{
  "num_hidden_layers": 12,
  "hidden_size": 192,
  "num_attention_heads": 6,
  "num_key_value_heads": 1,
  "head_dim": 64,
  "intermediate_size": 1536,
  "vocab_size": 2048,
  "hidden_act": "gelu",
  "norm": "layernorm",
  "norm_place": "pre",
  "norm_eps": 1e-06,
  "positions": "rope",
  "rope_theta": 500000.0,
  "rope_fraction": 1.0,
  "qk_norm": false,
  "attn_scale": 0.125,
  "bias": "none",
  "tie_word_embeddings": true,
  "parallel_block": true,
  "extras": ["capped logits"],
  "init": "trunc",
  "init_std_qkv": 0.0398,
  "init_std_o": 0.0,
  "init_std_up": 0.0398,
  "init_std_down": 0.0,
  "optimizer": "laprop",
  "learning_rate": 0.00163,
  "lr_mult_up": 0.752,
  "beta1": 0.9,
  "beta2": 0.99,
  "lr_head": 0.0173,
  "max_grad_norm": 1.0,
  "warmup_steps": 257,
  "schedule": "wsd",
  "decay_fraction": 0.856,
  "decay_shape": "linear",
  "final_lr_fraction": 0.05,
  "batch_tokens": [65536, 131072, 196608],
  "max_seq_len": 512,
  "doc_mask": true,
  "train_tokens": 681100000,
  "max_steps": 5672,
  "dataset": "wikipedia_en"
}
Each number is 200 + 30 x the weight over its row's rms, rounded and kept within 0 to 999. Layers, rows and columns count from 0. The size before them is the row's rms in percent of the matrix's.

# up: layer 4 MLP up, 1536x192, rms 0.0585, rows 646-681, columns 0-95
# down: layer 4 MLP down (transposed), 1536x192, rms 0.0624, rows 646-681, columns 0-95
up646,112,160,204,249,224,190,209,221,205,170,191,192,218,213,225,192,215,235,153,218,178,204,187,189,192,192,272,165,189,216,190,153,219,230,212,210,203,166,202,134,183,245,154,174,159,149,169,223,249,199,210,167,125,120,190,182,238,197,223,173,225,165,201,157,259,216,193,189,236,224,208,169,165,209,238,214,170,177,208,227,203,185,167,244,211,206,209,178,206,223,166,194,201,191,219,225,156
down646,110,257,254,196,156,248,165,200,186,215,207,229,193,163,200,199,129,241,199,222,250,182,222,204,142,155,225,197,176,167,190,227,170,181,133,249,138,168,218,250,180,164,131,184,286,181,238,200,180,195,209,188,202,256,190,181,208,174,190,213,158,197,179,195,235,214,167,160,232,205,245,247,203,127,210,194,216,205,190,239,169,263,183,199,191,168,219,184,205,209,211,185,198,217,201,188,260
up647,093,169,206,225,203,194,125,227,171,165,183,225,221,213,238,197,198,226,231,184,213,197,234,199,200,165,207,245,190,225,261,213,193,214,174,236,223,234,195,160,180,217,163,206,217,219,136,131,157,207,167,193,142,237,212,181,143,209,168,197,157,218,204,206,196,209,192,252,176,178,252,182,168,186,195,204,178,259,259,152,207,220,235,234,162,192,222,242,265,215,216,255,164,192,233,214,181
down647,101,235,194,144,199,236,223,171,219,213,217,200,206,206,179,246,166,257,191,197,206,212,193,257,193,223,165,159,177,176,153,199,168,187,264,186,195,189,193,141,241,209,188,165,181,198,191,205,199,211,281,197,243,157,213,184,220,205,242,177,269,206,149,189,180,206,198,197,189,208,146,210,201,205,212,217,210,161,155,215,239,192,129,190,226,194,181,196,181,180,208,211,239,208,140,206,196
up648,096,170,148,281,198,272,148,152,154,159,193,196,225,198,203,187,167,203,172,183,180,239,225,169,195,176,199,252,215,182,168,224,183,171,216,258,210,185,193,146,160,175,151,205,168,208,192,224,157,128,224,263,205,149,259,138,256,236,198,199,201,223,226,194,162,173,164,239,201,191,233,239,221,184,204,194,175,172,232,148,173,240,195,173,188,223,201,168,235,239,207,185,221,168,228,180,198
down648,101,189,179,136,227,146,215,243,210,229,229,182,174,258,183,246,240,188,206,261,189,197,214,183,177,219,146,178,209,226,212,148,155,247,242,176,227,179,217,178,181,217,256,193,190,169,173,220,209,247,240,147,247,193,221,225,178,175,211,210,221,238,185,214,264,250,165,176,180,186,210,161,199,221,206,195,198,207,167,205,199,193,188,218,186,262,223,211,163,157,237,229,179,195,181,177,216
up649,103,178,236,204,235,174,199,221,196,219,215,245,249,193,168,219,214,185,212,215,223,192,224,250,242,182,212,226,210,192,207,196,169,219,211,239,244,170,176,184,179,198,211,213,230,193,191,203,196,240,173,204,183,192,200,179,187,197,191,245,221,194,191,244,171,115,165,167,207,223,221,185,196,128,185,136,155,244,208,218,189,192,189,185,225,251,205,213,175,115,222,189,309,160,211,186,200
down649,096,198,182,159,172,238,157,165,184,238,214,239,147,156,201,240,209,202,197,195,165,215,199,177,188,137,174,218,205,177,186,171,176,211,192,171,153,240,194,243,162,202,166,222,196,183,178,185,155,213,243,169,198,165,198,254,204,191,247,203,138,178,147,173,226,204,218,201,226,212,191,191,178,182,193,160,226,200,222,225,195,260,183,151,218,204,227,202,208,251,203,238,157,197,218,203,254
up650,098,177,221,241,202,222,195,170,181,201,218,203,185,225,151,178,198,242,170,183,154,189,188,176,229,183,160,135,213,120,190,197,263,167,195,118,244,144,208,210,204,203,192,244,207,166,221,203,202,260,233,234,199,260,242,193,182,176,211,242,183,223,218,167,137,223,179,237,179,215,274,217,151,170,199,247,192,201,188,251,199,191,170,181,200,196,234,217,183,182,206,190,235,177,205,218,134
down650,102,198,222,190,206,189,220,216,130,185,154,207,213,183,241,203,232,209,210,226,205,187,214,193,196,175,227,251,203,207,188,186,115,279,209,235,136,230,228,214,208,201,198,151,162,224,225,199,167,140,223,170,189,159,154,188,209,228,211,186,230,202,203,269,256,228,218,166,205,156,207,207,226,226,148,171,179,185,208,178,220,207,277,215,174,181,194,184,241,227,187,257,178,215,190,208,259
up651,108,167,209,189,209,167,243,187,172,184,146,205,191,162,227,229,132,232,235,201,196,173,167,179,117,177,177,196,222,193,201,184,211,183,250,169,187,185,194,199,186,179,234,199,188,190,187,210,129,208,269,237,228,188,187,198,258,155,179,200,274,219,213,193,193,198,181,233,141,222,236,216,170,227,146,250,179,214,191,255,201,224,217,189,166,220,216,251,228,120,250,202,218,199,237,175,126
down651,108,227,202,213,189,174,218,236,206,211,144,207,247,229,234,221,263,205,165,177,260,210,207,184,199,203,144,137,117,156,185,230,238,224,204,251,211,161,205,188,220,226,173,160,201,204,214,170,194,163,211,167,131,163,155,213,165,189,185,223,197,205,210,212,196,212,219,190,272,264,197,205,199,186,192,170,194,155,252,203,236,208,194,170,247,204,188,211,185,263,182,236,228,203,167,181,233
up652,091,223,169,276,201,199,225,212,158,214,221,235,181,200,189,149,206,198,234,209,194,195,198,166,201,233,210,174,192,166,218,201,217,167,155,208,162,217,261,207,162,264,184,105,172,193,141,249,209,270,158,185,173,235,216,191,240,208,214,217,195,181,180,171,215,210,228,181,163,218,196,195,189,215,213,235,267,207,177,261,182,218,204,234,198,211,158,239,155,199,235,226,176,195,202,201,205
down652,084,184,207,164,206,211,229,195,237,187,198,175,198,195,211,232,214,173,203,177,235,180,187,185,214,176,211,209,162,233,188,218,186,177,185,222,208,165,136,178,180,156,185,251,249,167,222,145,177,157,253,197,250,157,168,227,208,208,161,203,231,246,225,219,191,193,171,216,209,147,238,199,207,205,166,204,169,195,262,155,168,158,191,169,221,169,204,235,223,198,184,210,236,186,218,170,210
up653,098,206,187,248,210,267,170,191,179,189,179,221,189,173,196,176,186,184,199,233,179,241,207,169,229,201,182,156,250,234,166,190,149,208,221,198,219,166,169,192,158,254,160,205,189,176,145,111,240,146,175,204,145,166,159,225,208,219,215,212,123,217,194,211,202,198,228,204,210,220,290,211,192,151,218,204,183,149,178,208,261,216,202,171,228,204,192,194,235,231,225,235,186,172,220,201,192
down653,101,188,209,154,146,215,217,167,232,179,190,197,222,243,224,214,239,188,214,147,176,197,196,215,211,179,239,262,126,143,251,205,228,217,189,223,190,218,192,200,220,187,217,178,214,170,184,243,141,177,219,198,235,237,190,244,199,178,227,176,199,203,233,199,264,177,200,162,146,197,159,166,189,193,195,200,235,220,253,219,163,189,201,224,210,229,219,198,196,210,274,197,211,279,186,201,222
up654,097,161,208,192,201,202,182,185,209,207,265,180,203,216,196,252,139,200,215,205,223,221,193,188,233,199,202,220,219,238,167,200,223,220,240,139,214,206,252,176,209,213,190,204,178,201,157,227,162,226,195,178,182,165,186,183,196,201,177,179,312,182,221,194,190,161,189,206,278,216,230,184,196,140,226,207,228,164,241,235,140,248,189,170,199,212,218,191,170,266,226,209,206,165,159,188,247
down654,093,196,174,228,133,205,234,240,221,153,195,203,202,151,190,204,242,236,189,192,244,141,231,172,194,165,197,229,199,185,187,253,222,195,244,194,196,243,226,204,212,248,151,194,203,177,215,185,242,205,192,175,205,178,193,184,197,227,199,158,141,248,233,188,212,178,230,212,238,255,189,194,173,223,170,248,156,216,202,222,240,195,193,231,197,188,214,154,210,166,181,193,204,201,217,182,175
up655,107,163,127,219,215,142,220,178,183,168,200,235,217,225,191,202,113,198,163,241,199,166,230,187,201,208,161,283,184,231,179,183,149,265,197,158,211,171,236,180,202,218,219,195,202,177,185,190,183,220,243,137,149,182,186,215,253,213,192,207,184,191,195,187,232,255,160,150,218,214,197,170,164,248,197,222,211,202,216,241,146,210,227,188,244,209,275,213,219,206,181,201,176,173,227,238,204
down655,110,169,184,195,248,158,251,199,232,183,175,209,248,214,227,229,193,181,259,250,199,262,181,208,214,210,180,195,226,188,197,215,205,153,230,234,194,220,179,211,235,257,257,164,241,212,228,235,163,155,223,275,245,236,202,165,206,235,222,254,178,234,203,190,210,201,228,172,207,174,181,147,160,197,167,227,205,207,154,218,188,198,164,231,176,154,224,167,209,217,245,187,173,173,202,172,186
up656,099,174,209,185,192,167,200,226,213,138,160,190,202,279,186,201,213,191,215,171,185,215,205,173,209,159,174,209,184,187,174,209,189,258,204,229,194,150,153,242,165,177,202,221,168,214,171,176,202,176,237,212,121,177,183,210,175,219,251,213,223,227,251,205,234,239,200,200,142,204,213,151,202,188,222,200,159,218,242,215,133,249,205,234,222,177,207,194,208,199,238,189,164,157,171,230,260
down656,100,202,148,256,188,225,217,195,183,232,183,184,169,171,214,250,111,169,216,200,178,195,185,241,168,236,255,162,179,220,173,159,189,173,232,215,163,208,232,185,225,222,219,159,225,178,203,195,201,163,192,198,246,207,207,228,218,178,111,191,169,191,192,169,235,196,165,158,216,216,151,242,206,218,195,211,227,147,140,159,206,187,211,177,170,262,165,178,138,193,184,211,200,257,214,169,217
up657,093,217,187,165,230,175,190,211,251,175,234,215,235,195,200,243,222,274,190,210,155,231,165,240,168,223,214,168,176,193,107,191,189,204,190,227,171,221,228,186,216,157,138,161,163,219,237,252,194,193,144,217,205,213,169,174,233,178,183,191,155,246,130,188,203,213,210,183,178,247,239,185,182,223,218,167,256,150,191,198,180,232,242,146,170,189,232,177,190,245,207,268,228,195,196,226,202
down657,090,220,230,213,235,169,188,180,190,207,193,177,191,196,172,179,191,213,167,234,285,187,253,157,179,196,214,204,217,212,269,195,254,210,189,155,200,187,201,186,200,284,246,224,205,182,143,196,190,196,174,144,239,164,231,255,241,206,210,184,182,161,229,247,173,177,238,166,223,169,190,242,223,225,209,264,135,166,195,214,155,202,234,194,233,213,185,236,173,172,192,152,250,201,175,168,171
up658,092,254,188,263,210,184,163,206,160,187,247,211,226,227,235,201,167,218,224,236,222,163,217,196,186,167,201,212,182,198,231,173,222,229,216,153,168,259,267,201,219,187,162,195,191,216,207,233,167,192,207,208,191,223,223,194,244,158,198,179,217,204,175,242,211,219,212,164,224,188,184,193,238,201,166,217,195,203,241,206,219,237,214,159,159,193,209,201,214,221,238,191,168,114,196,193,236
down658,094,205,186,142,161,204,159,214,230,223,169,168,226,179,196,218,221,220,197,181,220,214,172,174,234,172,221,134,164,172,176,157,211,165,176,179,274,185,188,211,207,202,206,210,218,223,184,196,199,209,230,208,187,187,189,184,205,218,191,219,193,186,201,158,177,173,208,255,172,226,238,177,220,207,200,205,239,142,197,199,205,153,149,160,208,162,215,194,162,201,176,195,232,206,218,229,130
up659,106,170,158,204,207,242,139,182,206,219,175,244,243,242,234,211,246,187,142,205,205,176,179,133,212,188,204,169,205,137,180,208,199,235,249,208,194,214,254,240,139,175,183,180,210,189,230,163,191,210,192,247,216,200,164,175,197,177,214,211,184,233,239,203,134,194,160,146,213,202,124,182,176,190,223,208,190,230,233,242,234,208,203,141,252,194,216,276,251,171,220,193,214,181,173,232,211
down659,103,199,191,171,211,164,183,157,161,224,220,209,166,197,171,184,175,208,194,180,172,164,196,192,168,207,184,240,181,220,167,191,159,174,155,225,251,194,206,228,185,190,112,222,205,189,202,166,181,248,202,232,199,194,221,280,269,212,193,237,148,183,154,199,168,156,179,153,196,188,213,204,195,213,204,190,225,235,171,183,257,202,244,231,204,182,287,189,182,219,272,209,200,253,194,164,132
up660,092,222,213,215,228,198,222,183,230,235,177,186,189,182,200,183,213,250,283,205,151,125,240,118,209,149,209,207,213,126,172,175,199,185,209,245,217,216,247,272,188,134,205,160,163,186,182,243,234,198,178,226,193,176,137,203,198,223,180,204,185,174,224,216,179,187,179,236,213,233,242,213,118,214,220,253,175,219,204,241,207,197,230,218,200,225,151,176,183,174,172,182,240,209,180,222,204
down660,094,207,229,216,174,224,239,151,228,214,235,190,241,214,210,135,246,166,204,170,241,203,204,239,214,188,220,172,176,229,246,251,187,216,196,165,166,247,168,180,218,243,201,165,211,186,222,160,185,185,186,111,178,230,220,211,208,184,160,164,217,232,216,173,302,216,191,218,229,178,183,187,219,196,169,179,198,215,231,188,226,205,198,210,204,217,201,195,246,171,220,211,131,131,221,170,249
up661,095,149,165,179,171,235,228,214,203,176,235,249,190,261,209,196,192,249,206,191,204,211,228,178,167,178,179,209,203,206,200,171,216,243,204,242,182,204,154,174,215,210,186,161,140,132,157,114,162,166,231,231,146,217,187,220,210,198,198,190,178,248,183,188,191,211,238,234,186,155,197,152,170,135,206,253,175,200,205,213,240,205,163,201,203,224,298,208,171,184,170,236,171,219,219,213,172
down661,094,200,203,207,206,137,158,176,183,214,151,148,172,158,171,209,198,203,173,202,182,205,191,232,190,184,220,215,221,267,224,223,195,204,149,242,202,131,203,218,196,195,216,180,228,231,253,220,209,202,196,179,217,151,198,133,228,201,214,243,184,158,226,193,191,146,212,227,192,217,170,172,174,248,178,184,222,204,204,158,259,247,249,189,205,206,104,173,206,266,155,279,257,204,214,158,226
up662,103,232,159,200,222,204,212,211,155,205,142,234,248,233,203,153,183,226,235,216,193,207,226,174,152,255,139,225,172,199,239,240,134,156,273,138,139,233,186,194,136,180,180,174,192,193,214,229,216,220,234,178,156,221,198,177,200,200,238,258,186,201,211,190,212,222,203,188,228,209,216,199,207,245,200,241,187,222,205,226,216,230,187,244,215,201,238,207,195,204,221,235,205,187,246,179,194
down662,094,155,189,216,201,213,213,224,245,179,206,154,209,180,176,182,192,200,156,203,198,184,171,240,227,197,265,186,270,191,131,188,237,183,171,225,262,205,223,243,187,207,143,156,215,225,208,184,196,211,196,170,206,185,232,193,260,199,192,193,213,163,159,148,223,179,144,187,169,265,223,260,202,147,196,196,252,171,190,239,212,163,193,178,142,162,184,158,214,188,179,211,281,183,172,239,173
up663,105,175,229,189,205,213,128,211,154,222,158,214,212,192,244,189,199,212,176,256,202,189,209,219,160,224,224,244,142,158,218,221,204,128,205,160,190,221,213,182,166,220,205,192,211,247,160,171,186,153,219,160,195,196,242,156,155,172,244,174,198,218,214,168,173,243,187,225,245,208,211,125,234,187,175,207,198,246,230,220,194,205,233,197,218,203,255,154,190,179,176,200,183,199,173,243,213
down663,094,202,183,162,206,207,222,242,195,197,291,196,229,175,217,166,138,219,187,155,228,201,143,221,184,188,199,269,189,172,191,194,202,205,150,208,121,187,198,182,164,229,155,196,227,194,177,231,177,213,172,231,248,138,182,168,191,218,173,139,221,193,229,230,197,216,172,205,177,221,216,173,188,220,181,185,196,182,157,178,219,158,234,234,201,199,183,166,144,247,248,224,169,165,228,219,196
up664,096,207,206,217,199,247,196,137,178,197,240,235,209,197,219,209,199,226,215,172,200,227,206,206,190,162,201,247,203,187,250,227,214,174,221,245,210,202,207,177,221,267,186,237,198,173,198,153,198,177,264,220,209,182,162,212,236,148,176,227,202,192,256,173,179,180,219,222,238,182,183,152,179,189,248,201,187,248,240,267,220,224,188,147,269,216,160,191,212,169,180,209,200,210,199,203,223
down664,093,201,180,213,197,179,180,193,193,195,160,173,169,184,164,229,170,145,214,218,125,154,218,148,194,235,207,193,187,167,198,196,194,214,184,144,194,142,208,233,174,155,276,155,196,224,206,240,176,201,180,191,268,171,159,174,182,221,183,182,170,220,166,214,190,203,187,146,192,249,232,214,210,246,195,210,219,193,162,231,252,152,179,225,266,212,241,271,170,252,209,223,172,203,226,184,168
up665,097,174,211,149,186,198,205,224,196,111,206,226,202,182,245,200,203,184,201,226,173,116,195,215,220,214,205,261,190,157,170,147,197,228,179,139,224,195,254,208,192,275,158,175,178,196,175,181,140,178,211,222,222,165,192,236,209,221,252,217,211,142,206,160,237,202,167,170,213,168,213,176,175,142,169,228,203,188,231,204,176,216,230,199,250,269,213,239,187,215,226,211,208,177,189,206,180
down665,112,162,162,221,246,209,233,200,180,251,172,200,255,210,124,202,209,200,179,175,219,273,206,166,188,170,158,177,194,206,214,271,203,150,219,267,201,194,147,215,194,132,189,209,242,162,208,195,239,201,171,220,201,217,221,150,186,182,153,188,230,271,174,193,165,199,261,233,181,204,167,198,234,224,227,192,195,217,206,256,210,226,191,158,186,128,206,187,226,160,176,185,183,193,223,184,209
up666,097,190,122,190,234,185,199,203,189,211,187,227,213,213,196,206,209,210,192,250,204,187,235,178,176,198,215,221,160,229,134,113,188,185,234,208,199,167,205,162,199,139,115,247,193,199,209,188,130,207,240,213,194,202,184,181,185,154,217,202,203,181,199,228,156,146,153,194,171,220,216,173,211,168,189,202,224,161,144,211,220,201,203,206,224,259,243,223,205,224,237,176,202,206,232,172,153
down666,093,194,268,197,211,155,196,224,186,252,183,146,166,171,229,185,212,193,195,224,190,226,190,220,223,156,188,161,219,207,265,225,212,221,138,218,170,175,196,240,181,212,234,194,189,236,207,160,220,188,193,210,254,168,225,202,216,195,220,225,180,177,209,190,181,232,233,236,204,181,225,215,230,236,244,143,249,206,187,220,200,220,160,199,206,149,124,201,250,169,188,254,177,174,210,217,211
up667,097,220,180,192,235,181,153,214,207,186,145,212,235,242,175,281,217,220,165,207,178,173,171,260,226,224,176,162,233,194,170,150,205,177,223,121,187,172,203,194,240,194,209,194,147,240,185,172,187,145,202,211,226,219,162,200,198,220,198,242,227,228,249,201,230,243,227,236,174,211,176,225,173,168,177,179,231,144,182,243,182,233,147,218,241,159,215,210,222,167,224,227,162,184,208,211,190
down667,100,195,233,216,177,238,197,208,184,206,235,189,219,103,208,132,167,213,227,210,243,205,203,161,215,187,187,215,177,217,198,279,155,243,188,229,187,213,214,257,158,173,144,170,215,185,215,202,212,222,226,175,162,194,232,175,224,177,170,227,231,147,227,165,202,199,178,162,226,240,237,216,211,246,242,249,162,210,206,163,230,201,190,222,204,210,144,193,173,141,233,188,229,226,215,162,237
up668,098,163,214,202,243,173,163,158,211,214,139,204,240,208,241,232,168,213,167,220,204,125,250,208,232,133,156,210,190,139,231,229,187,219,238,217,174,205,190,240,199,198,190,145,191,172,161,194,182,153,173,239,176,149,194,250,206,206,178,237,192,207,276,227,156,223,231,182,210,217,173,200,218,202,207,209,163,223,220,217,215,203,153,182,186,231,200,225,186,220,128,226,213,189,272,232,161
down668,100,209,233,223,197,216,208,156,185,147,260,187,189,197,207,173,203,244,222,247,216,228,161,197,146,194,176,220,222,232,209,163,161,230,219,181,207,242,233,193,165,232,206,200,231,220,208,219,196,242,211,181,212,163,154,224,146,222,217,248,221,135,227,219,206,221,151,195,207,183,247,164,176,201,202,221,206,190,250,215,202,165,231,237,177,176,124,167,203,152,236,212,178,184,146,182,194
up669,094,162,134,139,149,196,172,192,213,212,193,245,191,212,181,199,156,221,206,194,186,171,216,204,204,208,182,171,156,226,209,218,205,225,203,203,259,186,232,145,181,222,188,203,175,190,180,196,201,174,243,182,210,199,213,179,229,218,189,222,174,194,150,232,188,189,234,215,232,169,168,213,196,187,188,242,232,201,269,184,163,241,224,254,213,195,209,185,210,169,207,237,264,172,254,150,220
down669,095,205,256,242,192,227,156,231,138,159,223,198,221,229,206,222,248,208,206,256,207,188,184,221,227,190,222,204,239,176,182,158,219,155,193,168,176,184,162,254,188,151,234,205,212,223,200,238,198,235,184,238,219,238,190,201,173,209,209,199,212,225,226,165,185,149,229,136,174,174,240,193,236,194,188,200,184,165,194,243,209,200,162,188,221,182,234,184,191,174,177,155,179,179,145,193,241
up670,109,186,186,210,218,174,158,175,216,205,190,240,187,234,239,207,167,214,207,216,199,196,218,157,241,240,161,245,237,211,162,138,187,234,243,229,202,216,156,184,197,214,186,222,220,143,217,222,179,198,199,229,196,162,177,193,243,177,173,201,247,215,196,235,187,258,206,161,239,157,243,189,211,223,170,239,165,227,217,245,195,226,176,263,230,185,214,158,197,172,217,214,177,158,194,183,174
down670,096,168,236,231,207,246,157,227,181,237,234,199,186,208,156,191,144,235,218,209,218,199,157,228,207,184,223,211,190,158,267,195,184,204,210,178,187,170,154,170,194,208,157,193,213,207,199,191,189,224,168,207,184,232,211,209,195,245,239,217,132,167,201,167,215,189,178,227,252,193,171,162,220,185,259,171,227,176,232,224,203,230,184,201,178,297,151,210,220,172,193,206,262,206,210,205,197
up671,098,212,169,217,198,177,212,181,175,195,197,267,207,224,264,194,256,177,187,171,199,201,207,199,197,264,208,260,170,202,193,165,216,202,179,222,158,160,182,272,179,212,221,167,235,219,210,230,165,194,236,190,173,247,217,167,252,181,197,235,234,264,212,200,154,183,254,141,167,217,205,155,205,132,202,206,172,198,209,174,231,247,208,236,185,195,233,197,205,205,255,191,178,176,199,179,226
down671,096,138,238,211,208,196,160,244,252,173,144,233,191,239,198,229,161,214,237,271,202,173,206,196,161,231,223,161,208,220,202,257,194,217,192,195,179,142,208,183,241,200,209,252,165,213,253,176,187,176,218,186,268,186,167,191,142,201,247,141,232,192,211,196,204,235,158,274,232,236,207,198,171,215,221,284,194,184,184,179,228,165,152,194,197,212,180,151,203,215,179,225,222,224,235,148,179
up672,103,231,167,216,233,251,202,146,174,210,219,239,228,228,137,187,243,202,198,232,202,201,226,203,192,220,229,213,185,233,199,208,168,159,211,228,216,226,221,212,158,199,187,211,200,179,204,225,178,179,233,180,179,183,194,204,189,143,156,253,184,231,184,169,204,193,234,225,162,216,189,157,192,175,176,180,297,273,208,198,193,200,151,200,177,234,201,247,198,189,146,233,213,206,215,186,169
down672,104,141,183,173,237,268,203,156,199,197,167,221,198,190,238,147,240,204,268,195,195,216,213,232,211,169,238,234,233,138,223,174,236,244,191,184,173,188,224,252,254,216,170,162,244,188,185,129,202,190,146,202,161,210,182,180,213,254,219,149,231,199,209,243,155,216,208,224,202,206,225,160,193,198,232,218,141,223,198,210,205,176,204,184,229,223,176,200,223,207,210,223,123,181,213,251,211
up673,103,201,196,138,215,180,233,241,210,193,144,183,194,212,156,188,237,200,174,232,178,157,232,200,202,279,166,193,143,243,218,193,191,229,195,160,249,138,164,221,191,207,138,193,164,185,192,217,198,199,228,203,232,214,197,184,219,167,234,180,194,266,166,238,206,159,223,208,207,156,234,199,186,152,205,214,227,159,190,239,190,192,188,187,200,242,186,242,157,190,207,227,215,202,228,236,142
down673,103,213,267,216,162,240,206,179,206,185,168,227,202,189,280,249,202,234,244,177,175,212,180,155,165,167,201,179,279,177,171,225,203,175,207,208,158,190,215,201,189,168,192,199,242,190,212,155,173,192,211,227,244,134,187,160,158,229,159,186,218,177,210,148,203,291,194,148,180,219,195,166,242,235,184,195,215,250,245,187,214,226,217,205,204,150,242,183,215,239,222,168,173,161,164,193,159
up674,096,199,195,262,186,213,166,208,168,198,164,235,207,204,207,181,144,213,176,209,195,167,262,259,188,195,133,206,224,199,188,211,146,231,240,207,174,197,177,213,220,217,165,168,145,170,211,137,169,170,276,222,216,185,228,208,194,209,239,273,235,252,243,188,173,251,148,221,205,165,222,201,135,216,143,179,213,190,180,197,234,184,161,216,174,188,224,174,200,144,206,191,208,234,198,260,170
down674,092,203,228,204,205,194,223,248,188,154,195,190,202,205,242,199,220,247,274,227,202,154,173,167,165,250,207,212,194,232,213,211,145,158,193,219,207,231,205,186,180,231,213,256,173,228,155,199,178,162,144,215,248,191,163,154,225,232,162,165,189,241,199,200,163,157,232,183,150,224,165,188,263,240,211,221,197,218,214,181,217,181,190,223,190,220,226,207,145,219,188,179,177,188,191,186,220
up675,101,204,183,182,195,286,224,254,181,215,205,219,199,201,207,167,160,230,217,295,196,157,198,170,189,160,191,194,153,164,216,186,219,194,180,180,207,191,216,209,206,185,191,187,232,204,186,160,191,240,225,194,198,196,175,186,225,196,216,221,186,227,227,222,188,236,186,187,226,202,195,161,168,216,172,182,250,237,247,205,217,190,155,205,192,292,254,196,248,214,196,190,225,170,200,145,229
down675,104,150,189,251,215,163,190,186,212,187,239,200,215,249,200,230,176,178,209,170,236,226,195,199,258,202,146,185,196,201,188,191,190,228,233,196,269,180,164,223,260,215,216,190,165,157,165,210,224,192,176,194,177,177,178,152,212,195,186,183,254,187,229,169,210,202,228,211,230,176,199,247,232,195,180,215,157,163,175,213,167,220,195,199,229,164,163,180,206,201,197,257,215,238,204,240,211
up676,096,114,176,179,202,174,206,130,200,166,155,203,267,247,221,227,178,240,187,213,172,198,182,233,170,240,206,212,182,238,214,240,209,215,229,229,212,203,226,218,195,216,223,215,167,188,209,183,194,191,187,170,204,212,229,174,223,165,208,196,202,237,182,182,167,169,200,220,213,152,179,194,148,140,178,181,192,184,165,191,181,225,221,160,228,249,167,256,227,215,176,232,187,202,242,200,174
down676,100,241,170,222,212,157,165,250,183,224,236,220,165,132,167,203,226,193,174,152,217,234,232,222,228,154,171,169,227,198,151,197,220,177,137,162,189,209,219,218,222,228,160,254,235,221,170,233,221,218,243,277,216,221,157,224,160,230,158,223,178,161,233,184,169,194,210,176,180,208,226,172,216,204,233,224,195,157,211,264,210,237,176,219,210,171,242,185,204,180,175,198,192,208,178,188,209
up677,096,139,187,285,181,249,210,174,167,133,184,207,304,215,258,212,204,272,177,198,148,231,217,200,224,194,155,218,156,191,203,195,284,195,229,195,205,196,227,231,206,194,164,162,213,153,192,179,185,197,216,185,212,155,196,218,199,204,164,215,171,216,197,186,185,165,211,215,189,152,185,221,258,144,192,244,237,191,211,223,186,194,216,156,175,149,196,197,209,197,179,252,204,197,242,199,193
down677,094,281,193,214,173,175,186,220,226,238,230,184,156,199,215,206,258,230,189,238,275,141,177,174,179,190,195,171,247,209,160,205,158,193,160,210,235,234,220,189,214,218,182,223,214,217,205,204,201,131,219,193,151,241,129,246,215,184,213,210,234,179,195,243,225,202,255,195,185,225,222,193,184,184,219,207,189,156,203,220,223,194,216,234,220,198,178,147,175,198,224,207,184,202,165,134,191
up678,112,146,162,192,224,206,208,248,211,191,240,197,221,207,165,229,220,177,211,208,194,189,216,166,212,190,202,217,216,166,213,196,152,221,193,241,242,229,202,229,155,230,171,199,214,186,156,223,155,203,195,175,189,213,179,179,212,171,168,193,253,215,194,243,248,177,153,215,234,213,233,218,201,201,169,199,161,220,228,217,165,225,174,181,209,191,230,270,253,200,229,223,233,118,194,196,211
down678,104,235,240,219,156,160,186,127,159,260,163,168,203,147,243,179,176,224,212,174,170,214,269,211,231,152,138,150,210,167,169,211,211,200,173,185,224,199,192,192,253,196,174,198,197,207,177,174,207,208,260,214,209,234,202,165,146,165,163,226,216,191,263,179,198,263,208,183,149,220,207,211,234,176,214,178,179,228,200,221,189,243,215,194,204,216,180,230,203,171,246,234,161,207,235,185,195
up679,102,162,204,228,186,206,218,162,216,203,218,190,254,154,205,194,186,198,200,243,161,179,181,206,156,198,200,178,146,154,247,230,218,209,217,178,180,180,223,243,173,175,205,161,186,223,187,180,208,152,185,187,184,245,267,194,244,198,121,201,245,220,173,202,184,224,202,237,234,228,198,177,169,251,175,224,188,211,207,173,192,232,198,216,203,155,217,251,159,170,219,197,224,158,183,200,157
down679,097,197,201,196,208,217,169,207,179,201,134,210,183,231,181,250,203,171,171,174,199,205,200,243,193,233,266,176,193,201,209,226,226,156,242,199,185,226,173,177,262,189,223,217,194,180,235,234,238,222,151,219,223,206,180,163,135,152,261,217,179,179,150,208,259,197,194,175,186,172,195,198,234,201,210,183,253,239,221,181,238,148,149,213,208,207,224,184,257,181,194,180,212,222,217,196,222
up680,104,175,198,200,196,193,193,235,234,240,169,221,239,201,210,200,214,206,226,210,226,130,215,161,195,242,161,216,204,238,229,125,240,249,238,127,203,179,173,178,191,221,189,192,163,181,184,196,216,135,165,240,163,199,201,201,216,209,198,240,156,209,154,211,215,159,227,226,223,218,198,191,168,182,207,177,211,201,172,197,231,233,180,190,187,250,225,179,239,154,167,189,238,203,210,229,181
down680,096,178,234,197,210,154,199,214,193,171,208,182,148,238,207,137,174,196,215,191,219,207,198,211,215,172,222,245,217,213,150,240,183,175,135,237,213,195,236,219,201,228,220,212,244,180,224,150,151,208,240,194,175,240,203,194,166,200,190,236,257,258,226,249,149,245,158,187,177,174,208,205,261,150,233,171,228,202,194,177,176,227,207,231,179,201,144,226,159,203,255,224,176,150,208,180,228
up681,092,193,184,221,250,151,167,180,240,198,210,185,179,223,177,182,218,190,257,212,163,224,186,192,251,196,181,199,228,173,185,240,213,177,177,197,264,138,200,144,207,233,211,210,211,182,158,157,228,187,234,208,171,221,219,227,184,202,226,185,235,213,205,198,229,176,152,206,226,153,226,149,173,203,237,182,205,233,190,196,199,178,186,190,229,218,145,218,214,208,218,230,179,167,173,227,272
down681,089,218,246,210,203,220,218,184,183,191,194,214,174,186,157,163,162,168,203,190,237,152,237,167,169,233,262,171,172,146,230,209,243,224,190,214,161,192,188,257,206,213,225,213,259,245,224,165,144,202,224,172,169,172,230,217,238,163,195,198,186,197,149,211,199,191,248,203,202,238,209,205,197,194,209,236,170,197,217,212,212,254,201,216,209,171,293,239,218,207,204,152,183,248,219,232,122